config.toml
n_layer = 11
d_model = 768
n_head = 12
n_kv_head = 3
head_dim = 64
d_mlp = 1536
vocab_size = 8192
activation = "swiglu"
norm = "rmsnorm"
norm_place = "mix"
norm_eps = 1e-06
positions = "rope"
rope_base = 10000.0
rope_fraction = 1.0
qk_norm = true
attn_scale = 0.223
bias = "none"
tie_embeddings = false
parallel_block = false
extras = ["some layers without positions", "some layers without attention", "local attention windows", "value embeddings", "a smear gate", "capped logits"]
init = "trunc"
init_std_qkv = 0.0184
init_std_o = 0.00393
init_std_up = 0.0184
init_std_down = 0.00393
init_out_by_depth = true
optimizer = "adamw"
lr = 0.000457
beta1 = 0.9
beta2 = 0.99
weight_decay = 0.98
lr_head = 0.00361
warmup_steps = 494
schedule = "wsd"
decay_fraction = 0.661
decay_shape = "linear"
final_lr_fraction = 0.0
batch_tokens = 131072
seq_len = 2048
doc_mask = true
train_tokens = 560700000
steps = 4278
dataset = "wikipedia_en"
Each number is 128 + 32 x the weight over its row's rms, rounded and kept within 0 to 255. Layers, rows and columns count from 0. The size above them is the row's rms in percent of the matrix's.

# layer 6 MLP up, 1536x768, rms 0.0211, rows 134-157, columns 288-383
size [ 99 100  98 104  98  93 105  97 104 100  97 102 101  95  98 102 101  99 100  97 103 100  98 100]
[[150 114 119 109  77 149 145  99 157 147 104  95 161 143 148 136 131 150 133 135 117 116 102 145 128 128 128 147 122 108 110 155 123 143  74 124 202 116 130  97 129 186 115 141 108 134 160  98 178  93 218 106 118 106  90  96  99 153 135 130 151 130  78  84 110 108 157 132 124  79 108 123 155  91 138  91 102 151 153 163 101  91 120 135 134 142 104 124 126 104 124 141  85 109 115 150]
 [132 134 122 110 130 131 194 135 127 171  95 141  83  99 109 151  64 140 134  78 114 163  81 119  69  89 122  86 179 139 118 139 125 147 103 141 139  59 161 107  94 159  93 125 170 104 102 140 154  93 150  75 120 102 124 144  95  90  89  68 120 118  67  87 126 122 131 141  92 103 127 158 119 123 119 138  97 141 137 142  86 135 163 121  88 112 248 118  65  94 114 107 132 141  95  52]
 [158 156 105 132 114 131 136 160 163  74 159 124  70 133 144 113 109 112 114 117 109 129 170  89 205 148 121 142  86 110 139  51  82 122 117 121 135 106  97 114 122 102 102 104 155 147 113  95  98 159 123 143 145 160 118  93  64 122 132 118 150  73 100 116 135 131 144 151 122 138 122  93 127 176 154 107 174 124 122 136 117 149 162 183 103 112 151 135 178 127 105  96  83 165  99 137]
 [113 156 130 131 118 116 117  59  97 131 145 162 165  99 121 122 135 172 125  87 198 110 190  75  80 121 106  99  83 137 143 130 130  94 117 151 146 129 164 136 169 125 123 127 105 105  82 112 126  93 151 122  89 130  71  97 162 145 113  47  93 114  80 143 137 110 120 162 140 134 137 102 108 109 161 175 115  77  79 102  67 139 154 122 181  88 120  96 123 129 145 103 107 119 130 137]
 [ 63 156 132 141 120 156  81 167 119 147 122 125 129 100 164  96 121 120 128 139 164 167 137  69 157 169  90 218 121 133  85 149  95 111  79 106 132 163 103 117 161 112 152 157 173 135 123 119  89 162 118 119 115 106 137 135 166  95 111  95 124 134 123 149 109 124 158 135  68 144 130 178 165 104 148 118 101 142 175 104  84  74 116  96 182  81 126 145 160 115 111 113  87 139 126 148]
 [118  36 153  96 150 128 114 158 156 126 119 115  96 177 196 125 146 139 119 201 169 128 142  56 160 171 106  86 101 135 107 151  79 186 108 172 118 144  92  98  91 117  99 118 174  89 129  78 161 149 124 101 169 175  89 149 109  97  80 121 125 171 138 113 113  54  87 127  86 147 137  93 158 174  82  92 169 144 144 153 236 148 113 135 215  92 120 105 154 169 129 206 133 116 168 144]
 [130 103 108 183 114 175 149 106 115 111 124 194 167  93 124 174 144 137 131 110 116  91  89 114 164 113 157 174 156 100 160 101 123 127 101 141 172  94 138 141 137 152 103 145  94 124 140 101 138 101  74  90 130 126 153 153 137 188 150 134  68  89  96 190 134 128 106 100 150 150  85 196 172 131 187 123 123 117 105  96  71 111 119 139 147 136  77 120 127 109 180 136 109  94 127 111]
 [153 113 157 155 144 122 106  78 191 141 111 139 171 101  75 170  98 107 183 138 112 137 160  64 156 133 126  86 112  79 206 104 125 105 136 161 161 129 111 102 171 165  72 147 107 210  61 132 145 198 148 109  78 104 162 158 163 131 170 163 108 139 157 120  25 101 146 138 122 115 150  84 217 102 144 165 114 118  80 127 117 135 124 141 191 102 162 121  85 150 109 126  71 136  69 134]
 [162 104 121 145 134 141  81 120 114 124 119  99 149 144  98 118 118 127 108 130 144 146 137 135 151  85 106 178 184 161 166  31 134 129 162 106 158  52 166 189 109 189 149  58 109 103  91 113 112 164 116 150 177  99  92 122 106  85 141 130 177 135  79 129 160 158 146 139 148 110 152 114 111 105 112  92 128  96  92 151 117 112 151 158 157  98 103 183 130 124 135 120  79 118 104 174]
 [116 100 140 171 175 152  99 108 133  80 149  76 127 153  85 183 125 119 140 129  78 133 104  91  92 121 143 116 138 147  54  67 165 113 153 113 106 135 128 177 151 177  88 128  62 136 134 128 146 142 118 178 145  95 166 106 142 111 161  86  81 175 100 179 154 116 143 110 157 111 122 140 130 103 192  94 133 156 118 135 180  78 190 169  67 154  51 143 103 143  98 122 116 114 137 143]
 [119 146 169 139 172 169 181  77 199 133 123 160 149 160  60 160 145  64 114 139 135 141  94 125 118 150 140 167 116  81  75 146 159  58 145 175 166 128 125 122  71 145 185 128 121 163 142 132 129 141 116 151 120 117 102  96 108 104 136 232 139 142  78 149 158 103 100 132 144 183  83 127 131 141  85 192 133  58 136  66 135  94 134 118 192 101 130 152  89 146  89 174 165 128 150 136]
 [154 139 159 121  55 148 125 145 129  96  65 142 130 156  82 112  94 130 120 106 182 142 130 124  85 104  90  99 145 145  78 176  97 166  98 130 144  96 176 196 114 117  84 137 133 122 140 105 124 128 148  75 108 185 159  91  62  95 132 126  85 132  83 119 137 111 116 129 134 108 149 139 134 116 151 128  60 158 176 145  99  90 126 122 157 170 108 108 144  93 164 154 114 172 122 132]
 [ 98 130  63 131  88 172 135 152 100 167 100 121 112 134 123 103 140 146 134 118 141  56 152 117 150 150  61 142 132 113 129 113 103 110  88 150 145 124 110 102  98 128 118  89 114 101 127  57 205 168 157 123 134 175 120 120  76  89 144 126 194 121 185 162 108 145 142 141 113 141 116 129 115  78 123 102 121  98  99 145 140 193 110 173 107 132 120  85 139  92 132 128 125  87 100 123]
 [ 88 118 132 197 113 140 101 132  92 148 154  55  44 165 188 114 153  95 157 130 184 127 109 148 172 115 170 161  88 134 196 135 120 181 151  91 129 119 149 131 122 131  75 177 216 117 110 110 155  85 155 216 172 128 117 143  49 104 118 128 162 156  76 204 159 106 116 188 138 183 181 142  84 130  92 196 135 205  87 114 165 119 131  94 183 115 112 102  95 144  85  76 128 112 121  95]
 [134 159 138 130  85 208 143 125 113 106 104 103 152 120 151 168 122 155  81 161 188 146 118  98 132 146 147 167 149 123 126 104  94  86 117 165 143 124 176 133 134  81 171 118 110 122 143 134 180 145 105  99 151 127 140 128 136  73 182 149 143 176 137 116 145  94  98 129 136 144 151 155 125 132 153  90 140 108  97 140 124 115 139 132 122  71  97 140 120  67 151 106  88 219 112 160]
 [146 136 138 110 136  82 128 111  96 139 165 159 111  73  99  57  63 144 149  87 188 139  97 148 125 113 117 172 116  97 135 115  34 150 119  86 104 135 135  97 141 141 134 126 157 124 104 145 109  74 168  26 170 178 163 141 123  60 134 118 166 173  79 118 119 188 183 161 127  99  97 156 128 114  59 107 100 110 157 103 106 131  96 101 144 176  81  90 106 212 168 166 120 134 139 147]
 [118 122  92 147 133 102 130 135  66 128 144 124 133 127 177 164 119 100 133 104 102 117 125 102 122 159 200  91  93 105 193 126 128 143 108 113 116 157 135 118 109  62 166 124 146 129 113 115  78 128 144 137  91 111 117 198 121  79 168 104 106 112 112 185 149 120  84 100 155 101 120 146 131  91 149 107 139 125 119  78 144 171 137 123 207 132  74 128  89  74 138 143 138 148 134 208]
 [129  91 108 171 148 120 111 174 171 150 149  85  70 107 135 135 130 140 123 104 175 104 139 152  94 116 131 111 171 189  97  70 175 167 177 163 147 136  76 162  66 152 122 167 139 167  67 125 140 155 191 156  89 156 137 152 125 123  94 160 133 119 130 168 130  92 158 128 122 124 105 140 118 132 107 144 151 150 119 116 201 113 140  84 133 153 131 118 147 215 145 101 159 108 147 194]
 [120 143 170 162  99 128 148  93 130 105  99 118  83  94 134 103 118 148 175  89 119 122 168 150  83 103 156 104 126 116 113  91 170  89 147 134 132 133 125 173 114 121 101 135 116 109 144 112 120 121 146  69  96 154 190 125 192 147 138 197 107  80 148 106 164  97 129 110 118 140 141 178 104  66 148 108 166 160  94  80 130 116 171  99 107 128 153  72 116 124  78 187 162 115 108 102]
 [157 119 140 156  85  96 129 121 112 154 131 147 113 109 105 125 108 108 119  98 175 122 107 134 172 183  67 117 136  84 183 107 166  60 130 101 130 125  66 190 155 123 153 134 104 149  90 118 107 146 102 172 158 157 202  76  97 162 103 154 138 141 139 147 109 129 150 200 158 109 133 141  80 152 103 147 165 189 106 117 165 126 136  79 114 155 132 121 147  91 157  86  96 134  97 107]
 [ 94 121 177 158 110 124  88  86 163 137  59  78 201  94 115 178 127  93 114 142  69 127 194 131  79 138  49 130  86  88 125  96 170 131  61 122 125 165  94 145 170 140 167 184 127 141 132 118  82  74 130 147 145 118 102  60 173 104 109 111 164 108 105 117 158  94  96 182 154 113 101  81 129 155 205 168 137 139 143 150 147 155 148 179 148 103 115 143  94 115 129 143  76 130 147 150]
 [151 172 123  85  88 109 103 130 152 175  97 117  88 127 120  94 120 102 106 143 122  79 116 151 147 200 110 149  80  99 136  99 103 124 173 141 168 175 129 107 165 120 151 124 144 166 103 102 121 145 133 125 143 120 160 119  68  90 163 114 172  74 212 196 117 105 137 161 117  92 104 124  80 140  92 165 110 103 138 136 177 107 119 144 107 125 108 122 139  78 107 100 129 125 141 120]
 [114 117  77 142 148 111 123  82 167 148  79 156 138 105  77 153 170 160 157  91 191  94 104 102  94  48 174 131 163 145 159 123 152 185 119 139 158 196  37 122 118 107 109 160  81 170  75 138 122 142 149 108 105 168 100  69  79 146 140  80 124 126  72 125  76 112 134  92 167 155 123 140 164 135 137  77 152 131 189 163 121  81  68 158 114 174  73 151  73 138 104 118 141 167 154 106]
 [129 194 136 108 158 106 144  93 122 132  83  85 124 175 143 161 144 102  95 185 129 115 192 156 155 108 128 121 129 136  48 147 109  85 155  93 114 162 148 163  96 141 115 170 120 150 103 139 167 130  93 123 136 147 161 181  95 151 154 130 129 137 146 166 165 156 117 138 180 136 136 112  97 172 112 114 132  89 121  94 129  79 202  97 163 174 103 173 137 175 134 185 158  89 174 127]]
# layer 6 MLP down (transposed), 1536x768, rms 0.0173, rows 134-157, columns 288-383
size [ 93 100  99 103 100  94 104  99 102  97  99 102 103  94  97 103  99 100 100  98 105 100 101 101]
[[136 112 122 121  76 151 157 101 160 119  90  78 140 119 125 121 165 114 184 164 140  76 134 139 137 164 168 133 165 129  89 147 154 145  98 163 186  85 132 125 132 119  87 119 123 153 122 182 121 105 171 109 177 168 106 135  87 131 168  68 108 156 155  94  93 156 126 138 110 164  41 202 168 166  78  78 109 129 139 160 152 133  65 101 128 121 139  93 182 163 104  92  85 113 105 169]
 [ 92 118 112 110 131 170  99 156 152 182 141 123 141 152 110  93  71 197 104 131 150 109  57 119 121 133 217 180 119 139 146 139 101 112 114 126  75 140 120 144 156  96 152 162 187 131 153  69 127 115 118  91 116 134 137 203 158 130 115 114 137 132 163 123 139  99 113 157 158 122 154  98 111  96 141  95 124 175 178 192 203 102  74 156  85 121 110 162 137  89  89 196 155 136  97 117]
 [157 135 138 140  81 146 122 124  84 128 124  99 155 140 135 148 109  95 136 146 166 137 151 124 136 123  69 116 115 158 120  96 155 133 100  97 108 109 120 125 123 167 203 135 110 132 178 123 123 134 150 131 132 159 153  45 124 136 154  98 103 126  69 127 137 167 135 134  37 147 150 110 182 123 138  94 129 163 110 156 130 177 149 119 126 139 118 103 126  71 139 170  83 145 138 145]
 [101 145 145 203 117 165 183 117 109 129 162 167 173  73 132 149 122  78 123 155 168 112 149 134 106 154  89  94 136 115 156  90  82 122 120  77 164 115 161 150 108 204 173 165 133  66  92 134 105 134 109 125 108  89  82 135  79 158 125  79 166  83 118  82 122 107 149 218 117 174 157 155 129 171 110 100 130 148 109  40 106 158 141 126 127 185 115 127 138  97  71 148 119 168 130 171]
 [146  47 116 117 123 149  70 184 140 171 147 108 142 108 135 120 174 115 123 125  55 167 139 169 114 119  93 166 101 138 156 113 165 181 141 118 145 118 135 169  52 125 110 162 129 151  92 123 213 151 153 174 121 192 165 142 177 103  80 102 150 136 123 114 122 113  78 100 154 113 178 130  47 119 108 130  98 144 119 101 133 151 146 220 131 139  94 134 151 141 132 105 114 150  77 134]
 [134 107 100 161 174 145 111  98 127 106 180 132 141 137  72 164 143 130 160 107 123 114 125 177 123 134 151 105 173 120 146  72 163  89  88 154 136 178 137  99 138 156 119 116 172  68 148 143 143 148  92 107 105 125 111 115 130 182  95 118 140 113 123 186 120 156 164 138 145  41 144 143 136 164 134 110  68 108 121 142  64 114 179  93 113 111  67 170 126 108 188 142 160 126 182 148]
 [114  78 111 156 149 146 176  69 149  80 166 101 161 134  90 116  43 100 100 105 138 121 190 145  72 152 120 175  91 128 134 178 136 130 134 103 168 147 123  87 167 170 117  90  90 110 100 152 135 111  92 122 162 107 153  92 157 129  87 162 119 126 129 120 139 115 115 124 124 105 140 137 141  89 112 173 104 129 118 137 148 101 130 152 144 150 146 137 147 130 155 161 124  84 136 123]
 [166 161 125  93 140 191 104 149 145 127 113 114 122 133 140 154 121 138 110  91 148 136  77 152 136 136 141 132 114 112 178  73  94 149 109  94 146 113  54  63 107 105 111 173 132  47 105 164  80 149 133 121 108 235  95 107 135 130 112 137 112 104  43 119 159 174 102  79 135 113 106 119 120  78 151 181 160  76  93 169 104 138  56 172 124 139 129 142 141 118 142  79 111 103 126 200]
 [170 164 132 121 122 110  86 160  46 130 133 104 118 180 135 152 106 158 102 141 128 124 102 150 154 114 149 141 203  73 216  88 111 104 122 149 118  96 158 140 114  67 154  88 122 179 140  75 134 132 209 139 130 134  75 155 119 116  96 131 163 136 133 120 130 209 110 120 100 163 150  99 121  88 148 145 130 107  96 138 127 112 123 101 157 131 109 150 138  97 111 117  75  96 135 148]
 [ 78 137  99 207  95 144  74 125  95 104 149 109 129 116 140 135 176 147 194 122  93 125 170  92 117  96  98 142 134 184 152 134 139  74 119 122 166 101 130 118  91 163  95 128 108 101  59 177 173 114 175 158 133 162  92 137 152 102  78 195 138  91 139 118 133 120 171 138  94 104 135 135 154 126 133  85 160 113 118 144 149 137 200  94  68  71 117 121  74 103 160 125 100 192 143 133]
 [154 127  82  96 138 141  75 106  99 105 126 106 170  93 138 120 108  90  79 138 121 150 165  92 115  90 115  56 184 134 200 157 105 139 146 124 119 153 117 147 126 103  88 163 141 132 154 135 135 140 200 111 148 182 124  90 134 179 164 135 137  97 116 138 148 170 140 115 100 152 121 157  83 158 201  71 142 166 182 146  65 135  60 110 177 131  84 134 173 144 127  70 138 114 105 143]
 [109 130 187 135 122 130 148  82 121 155  97 105 154 114 113  70 100 147 110  80 134 177 131 108 129 114 103 140 153  93 145 163 130 140 116  93 160 119 141 189 179  81 124 137 115 114  85  93  93  64  99 146  81 121 182  84 148 102 115  99 132 104 140 136 128 141 189 126  53 137 115  66 155  78 100  99  69 137 148 157 119 129 138  95 156 125 118 117 156 138 150 172  86 157 112 124]
 [ 67 192 105  83 158  81  73 151 126 191 171  98 181 145  74 134 104 138  65  99 110 107 166 152 196 125  84  86  90  88 108  95 168 148 144 131 131 157  98 128 144 162 145 207  60 139  63 144 147 143  63 145 153 145 121 151 122 147  86 104 121  84 150 148  94  81 128 120 172 103 156 134 140 142 114 136 159 151 166 181 174 149  97 123 114  42 111 145 143 123 108 107 167 143 155  84]
 [117 132  84  54 194  88 110 140 155 110 167 195 148 115 144 105 107 109 131 163 153 152  74 125 176 104  91 105 179  97 199 152 107 129 118 165 125 121 174 152 147 132 165  91 117 137 146 155 155 123 132 161 183 189 175 193 122 148  80 102  64 152 144 125 151 103 141  34 126  81 118 135 124 146 148 146 126  90 157 157 154 158 110 166  99 111 151 118 158 135  99  91 119 192 160  99]
 [109 135 132 129 117 149 173 140 145 116 183 141  98 151 177 137 181 137 177  89 115 124 151 150  78  97 121 183 133 122  90 126 181 101 119 130 120  79 192 167 154 116 167 138  95 158 134 144  34  75 109 153 147 117 119 140 140  91 169 100 145  77  87 142 156 115 130 176 133 110 102  92 130 162 106 169 171 144 180  96 170  90 110 129 139 153 158  82 165 128 125 109 170 102 104 121]
 [156 127 122  72 147 112  90 110 128 131 157 103 101 135 119 116 194  63 153  71 101 156 110 125 140 125  99 121 128 196 107 110  95 133 151 106 163 143 148 158 110 120 113 119 102 146 159  97 120 120 174 152 139 110 115 138 138  93 137 104 146 139 121 173 150 151 161 170 112  99 120 124 114 126 117 110 111 152 192 152 162 137  65 144 139 158 136  82 102 133  99 136  65 151 110 143]
 [ 94 145 136 168 171 130 101 115 133  96 149  64  86 169 151 151 147 149 141 130  69 165 137 120 133 118 124 154  95 121 143 146 129 171 127 137  75 108 136 148 108 171 106  45 130  44 125 158  74 125 155 129  80 111 112 123  97 144 189  80 145 132  96 153 135 185 140 108 109 127 145  55 120 118 134 113 151 153 158  98  97 122 142 155 131 129 159 125 108  83 133 169 184 114 145 198]
 [135 146 111 173  98 180 126  88 199 124 131 107 146 107 185 123 122 112 178 129 153 101 138 141 100 129 113 206  74 182 112 132 116  75 224 181 112 133 129 105 121 127  96  66 129 153 149  79  90 140 156 102 103 106 224  82 130 104 136 147 183 152 139 164 157 124 166 151 142 111 143 131 166 146 138 132  81 145  57 122 104 108 123  99 159 112 164  96 113 123 103 196  90  97 157 196]
 [154 159 152 125 117 168 146 114  75 127 123 103  88 168 120  99 139 206 187 107 174  94 139 137 190 152 124 139 137 107 113 160 133 198  97  82  75 110  82 103 107  84  69 119  72  37  65 140  84 221 148  59 150 135 100 178 122 146 104 152  91  80 121 113 161 156 160 149 112 153 131 163 158 116 169  99 157 132 123 104 130  90 142 147 113 131 142  91 158  82 134 112 153 142 119 142]
 [128 112 155 175 147 154 153 154  92 142 146  24 113  73 159 165 114 189 109 172 155 156 126 176 126  84 141 181 148 123  84 149 143 113 160 118 144  93  66 177 113 132 156 146 179 157 131 124 167 146 124 167 142 146 139 185 164 165 107 132 124 179 134 154  70 124 151  95 110 147 125  63 160 131 152 144 124 106 135 113 105 153 128 115 163 108  82 131 129  96 149  88 112 131 110  59]
 [171  93 170 127 149  50 128 105 136 192 137 155 138 175 143  78 109 121 109 148 172 120 141 149 169 166 104  61 114 116 163 154 144 124 124 148 144 194  91 133  96 123 104 139 104  77  51 129 139 150 120 105 134 171 134 128 113 149 144 141 123  89 162  85  87 114 193 197 144  52  32  73 174 145 130  86 123 108 180 126 110 156 160  98 157 111 142 122  93  89 162 142 123 148  80 141]
 [114 137 151 182 125 148 168 114 135 141 140 127 102 124  99 111 186 143  66 118 119 112  87 171  80 151 153 185  93 148 109  60 123 125 148 139 159  85 127  75 169 113 102 125  83 113 155 118 130  66  91 159 127 103 132 128 166 144 130 109 179 146 167 195  89 118 147 103 131  93 165 147  92  42 159  77 166 127 112 115 189 163  73 153 185 138 147 135 149 137 189 118 144  78 180 159]
 [153 101 122 136 145 169 100 131 148 103 140 167 123 200 171 121 167  66 156 110 127 104 139 208 143 172 105 145 117 107 132  87 123 121 152 140 173 128 132 159 153 127 114  98 167 100 194 127 133 150 158 155 130 174 149  91 123  82 113 136 135 191 130 123 158  94  94 155 110 183 189 170 120 107  96  85 155  87  73  88 103 155 134  80 205 137 101 126 108 146 154 153 134 150 106 115]
 [149 102 118 133 123 124 122  89 118 137 131 100 125 113 102 120 143 164 149 123  70 153 103 118 144 116 129 156 122 131 146 203 140 132 133 139 131 127 101 198 160  95 101 161 117 136 134 165 165  72  93 131 111 133 134 118 124 134 121 190 129 165 121 195 110 120 193 141 129  99 163  94 192 169 139 108 126  97 103 108  68  93  93 123 147 116 168 141  97 103 122  83 149  90 169 111]]
# layer 6 MLP gate, 1536x768, rms 0.022, rows 135-158, columns 288-383
size [101  96  95 101 100 105  98  97  95  99 103 103  98  95 103  97  96  98  96 102 101  99  98 101]
[[ 68 131 121 165 135  95 152  90 173  80 114 127 154 139 130 140  90 114 160 117  97 100 128 117  99 141 134 123 128 151 148 158 142 142  91 155 153 139 102 106 213 165 118 177 125 147 123 123 106 130 131 141 116 114 135  90 120 179 128 112 217 126  94 159 183 100 128 103 153 150 121 110 148 142 134 156  95  91  97 103 102 125 162  73 139  79 134 201 124 104 117 108 120 143 132 132]
 [168  65 185 140 165  93 152 123 163 211 113 149  91 177 118 134  80  83 111 100 100  99 146 127 194  90 100  79  76  95  81 121 154 175 133 129 132 139  83 170 131 126 170  95 127 137  65 130 121 158 123 155 122 152 105 155 125 150 109 118 123 104 144 148 138 195 125 108 162 159  46 150 120  59 141 143  88 110 128 131 137 100 153 127 126 143 106  96 143  91  68 183 138  67 164 111]
 [134  74 103 145 127 101 165 116 175  66 124 120  89 175  92 128 119 139 139 112  90 137 171 124 187 141 153 139  91  95 185  86 104 142 157 146 105 164 142 102  63 105 154 116 129 147 130 176 119  76  95 174 148 106 121 128 155 132 135 106 130 122  98  95 129 127 108  90  92  71  67 172 139 151 156  79 131 136 139 129 138 176 105 108 101 163 130 141 145  69  81 123  92 175 127 107]
 [101 155 117 126 158  84 111  85 170  99 104 149  98  98 121 150 211 138  85 110 177 113 161  81 167 160 133  89 112 107 162 111 133 161  96 106 131 176 178 170 104 114 155 188  82 188 153 160 151 134 192 161 169 149 120 156  72 115 125 116 111 114 130 121 134 157 152 139 121  94 137 141  70 201 147 183 133 158 102 116  94 124 171 144 191 114 140 140 194  65 177  82  80 146 136 141]
 [169 120 130  91  92 130 105 131 101 114 130 123 135 148 152  62 117  94  93 176 116 113 198 156 103 134 122 121  72  68 114 128  89 103 146 181 116 123 151  96 120 111 182 157  81 111 178 145 178  96 114  79  80 108 138 131 191 120 130  86  58 111 134 151 128 172  71  75 123 130  92 137  94 177 181 140 107 159  87 158  79 101 123 129  84 142 119 156 153 122 118 147 134 138 128  91]
 [134  95 120 153 135 107 178 128 165 127 106  82 125 139 138 169  92  84  91 195 123 111 147 131 130 113 139 123 126 147 153 136 129 107 133  45  78 116 106 162 133 119  90 123 129 161  82 169 133 110 145 131 130 124 128 103 143 181  74 197  79 108 133 117 138 135 150 148 165 150 127  95 194 157  82 151 112 143 156 146 130 170 182 152 179 146 157 173 107  98 108  86 176 150 123 119]
 [125  92 101 155 145 151  50  92 163 124 129 145 130 107 147 130 214 174 167 104 156 111 145 114 135  67 104  52  43 151 163  77  90 172 130  63 143 160 161 124 116 120 112 112 125 167 130 119 134 132 134 224 163 106 110 137 139 103 129 110 157  81 132 108 179 154 115  82 147 184 152 154  85 123 180 102 185 116 143 100  49 140 114 141 144 174 124 162 167 141 193 110 162  93 148 111]
 [144 196 172 130 146 139 145  69 156 155 100  83 126 113 109  71  74 146  98  51 171 103 115 154 156 155 118 116 174 108 160 121 160 102 109 168 120 112 114 198 153 123 146  85 129 131  99 144  89 138 105 150 140 157 143  99 107 105 135 150 157 147 139  87 161 153 145  84  97 117 163 181 193 136 190 119 114 157 112  99 126 156  64 132 115  91 165 165 106 200 155 151 138 111 100 146]
 [134 164 161 135  83 103 121 131 132 146 148 111 128 141 160 125  90 148 104 113 126 118  59 124 110 113 142 182 110 138 181 120 119 158 173 139  96 204 131 142 103 200  98 141 137 110 102 155 114 107 146 119 164  80 121 101 160  92 143 136 129 121 158 112 116 187 110 136 184 172  95 137 113  84 162 137 166 120 119 128  75 156 120  92 165 129 168 113  84 112 133 140  87 115 108 131]
 [ 86 142 125 118 158 122  91 105 153 127 106 113  62 150  87 147 104 144  95  89  63 109 114 122 119 146 115 162 101 156 135  90 128 156 107 106 117 125 135 128  78 207 119 111 169  83 105 135 195 115 138 165 172 100 106  87 126 152 167 100 119 153 147 119 156 117 106 117  52 150 118 110 118 151  83 110 135 131 135 102 165 136 199 175 158 163  96  69  84 159 126 134 116 118 173 100]
 [112 176 142 120  80  82 178 147 103 163 128 131 140 129 133 143  85 172 102 171 136 105 107 126  84  94 141 105 108 133 113 134  70  80 115 162 181  74 154 139 143 125 136 124 111 111 119  98 117 120 154 120 118 127 140 108 105 134 124 158  57  84 173 135 103 130 113 107 121  86 158 106  94 132 120 181  92 117 124  89 138 170 120  90 163  98 124 100 126 108 145 103 144 102 105 186]
 [ 93  78 172 101  64  77 137  77 137 108 103 105 107 186 125 125  84 133 143  76 130 152 105  68  70 127  89 135 126 161 111 139 119 135 114 142 172  85 124 169  71 116 124 113 143 156 173  76 125 104 149 148 111 127 123 125 118  98 137 107  89 126 116 108 127 199 111 112 133 177 110 133 168 162 149 166 165 110 101 129 146  74 175 129 168 107 109 110 125 150 165 147 123 114 146 150]
 [152 136 123 142  97 150 207  94 131 145  63 132 164 183 154 163  82 161 104  85  90 108 200  61  93 152  83 130 119 186 110 106 151 178 196  89 151 147 133 141 109  97 121 101 146 115 135 147 130 142 143 135  67 100 142 120 157 100 140  48 138 117 137  67 164 102 157 117 105 170 127 129 124 108 167 133 146  97 126 116 155 132 178 117 145 111 136  97 152  74 114 101 108 108  92  70]
 [151 132 109 124 130  41 117 111 122 129 164 110 106  95  75 146  92 160 166  89 132  83 132 123 134 169  87 149 132 107  86 100 100 145 111  95 128 117 134 103 155 109 114 132 185 150 133 124  71  87 110 165 132 119 167 149 153 119 121 145 103 151 128 130 126 114 195 170  91 110 111 149 137 136 146  71 158 105 135 101 147 125 145  46 146 103  86 153  89 122 156  65 140 167  64 104]
 [149  82 105 159 130 142 104  68 110  92 157 104 164 155 117  93 126  82  96  66 166 106 108 109 172 115  87 168 104 120  90 126 126 117  96 122 122 181 142 159 135 118  92 137 126 143 120 113 155 136 137 112 140 119 122  73 123  76 132 157 159 132 171 140 114 100 148 139  98 113 214 115 136 158 165 200 150 135 147 138 121 134 129 150 139 139 116 110  97 155 179 131  77 134 108  94]
 [186 142 166 145 158 139 131 101 156 121 151  85 163 133 112 142  78 117 161  93 132 133  85  98 184  70 100 134 134 140 148 189 183 181 113 108 116 142 108  72 138 133 183 128 175 112 140 175 135 120 180 115 120 116 129 105 123 135 114 106 119 120 129  69  99 122 110 188 183 139 109 165 143 125 118 112 127 127 117 127 148 109 119 119  65 129 149 135  93 192  91 161  54 119 117 122]
 [156 110 124 151 129 169 157 195 137 115 145  61 149 146  37 158 171 113 171  71 144 145 143  97 166 165 110 118 128  83  81 183 113  73 130 120  81 126 134 123 113 140 141 155 145 123 147 131 130 173 104 105 156 151 121  62 148 136 194 163 123 112  96 124 181 149  57 134 108 141 123 136 138 180 123 108 140 140 128 112 122 134 103  63 158 137 110 153 124 203 113 157  99 132 121 178]
 [146 196 162 135 140 188 172 107 123 151 167 136 123 109 118 124 110 163 148 116 104 137 139 127 137 182 138 110 164 101 132 107  91 128 123 102 121 127 131 153 151 146 201 125 144 117 154 146 107  96 121 138  97 130 161  90 181 162 119 145  59 193 144 108 102 190 163 149  91 179  99 134 140 146 207 121 135 102 102 150 110  88 125 154  88  88 136  87 165  86  87 161  71 123  94 171]
 [141 109 122 117 150 136 162 104 153  85  83 156 152 160 164 184  81  82  98 144  86 152 119  92  67  99 144  86 156 182 145 111 149 134 162 121 107  91 126 162 119  98 125 114 102 116 140 134 131 182 102 159 202 140 155 156 134 149 155 151 143 127 116 114  54 110  94  83 137 148 118  90 114  88  90 126 145 109 131  91  77 156 168 108 106 116 139 132  68 182 139 203 136  84 112 135]
 [167 149 138 120 148  82 115  65 104 172 136 170 112 163 135 103 118 132 143 142 109 106  99 120 155 104 141  78  98 139 108  80  65 122 143 156 149 109 138  95 142 136 124 136 151 154 149 154 183 123 177 118 135 105 157  96 108 158 154 115 106 169  89 113 203 126 134  91 126 106 164 114  91 106 106 150  69 153 151 106 153 123 130 122 130 135 144 135 158 110 154 170  95  77 101 156]
 [154 112 117 139 146 101 140 108  89  63 192 147 176 131 119 108 149 130 188 101 129 158 139 160 120 153 150  71  82 112 135 155  61  87 122 138 120  60 160 118 113 135 100 191 225  96  95  95 162 142 112  91  68 131 131 115 111  93 126  97  96 116 137 121 111 188  79 190 157  71 164 151 124 174 129 162 162  93 208 176  91 107  99 156 116 125 124 163 112 131 134  68 140 145 153 151]
 [161 169 137 103 145 161 211 132 154 133  65  76 111 111 149 117 129  96 136 146 137 131 198 134 140 173 108 140 111  97 124 101 149 153 126  89 133 133 117 118 111 102 173 108 132  69 157 138  55 110 217 151  75 169 107 168 158  47 100 172 146  72 130 173  93 119 122 136 144  92 131 113  91 139 136 149 142 106 125 126 154 119 178 128 113  98 153 138 174 108 129 109 170  97 115 103]
 [192 142 114 142 164  90 180 122 100 126  89  99 140 165 189 168 144 147  60 126 118 131 131 119 139 152 113 101 128 161 154  96 106 131 135 120 123  89 109 127 169 187 122  75 114 183  96 126 122  66 104 148 111 100 130 141 129 156 109 123  83 105 145 168 150 195  69 125 152 147 141 110 117 158 142 177 138  89 161 128 107 131 198 182 162 136 172 120 155 155  87 124 171 116 150  95]
 [187  90 131 192 139 155 112 149 134 159 155 121 149 148 112 124 128  89  54 149 145 133 113 110 153 109  86  90 112 135 116 114 113 153 118 156 123 186 181  79 168 175 120 101 160 163  99 116 116 120 189 115 143 120  89  84  93 162 147 144 104 112 122  99 145 141 132 141 135 121 145 123  98  96 141  58  87 136 139 112 159 159  57  87 145 109 172  73 116  90 127 151 103 206 138 102]]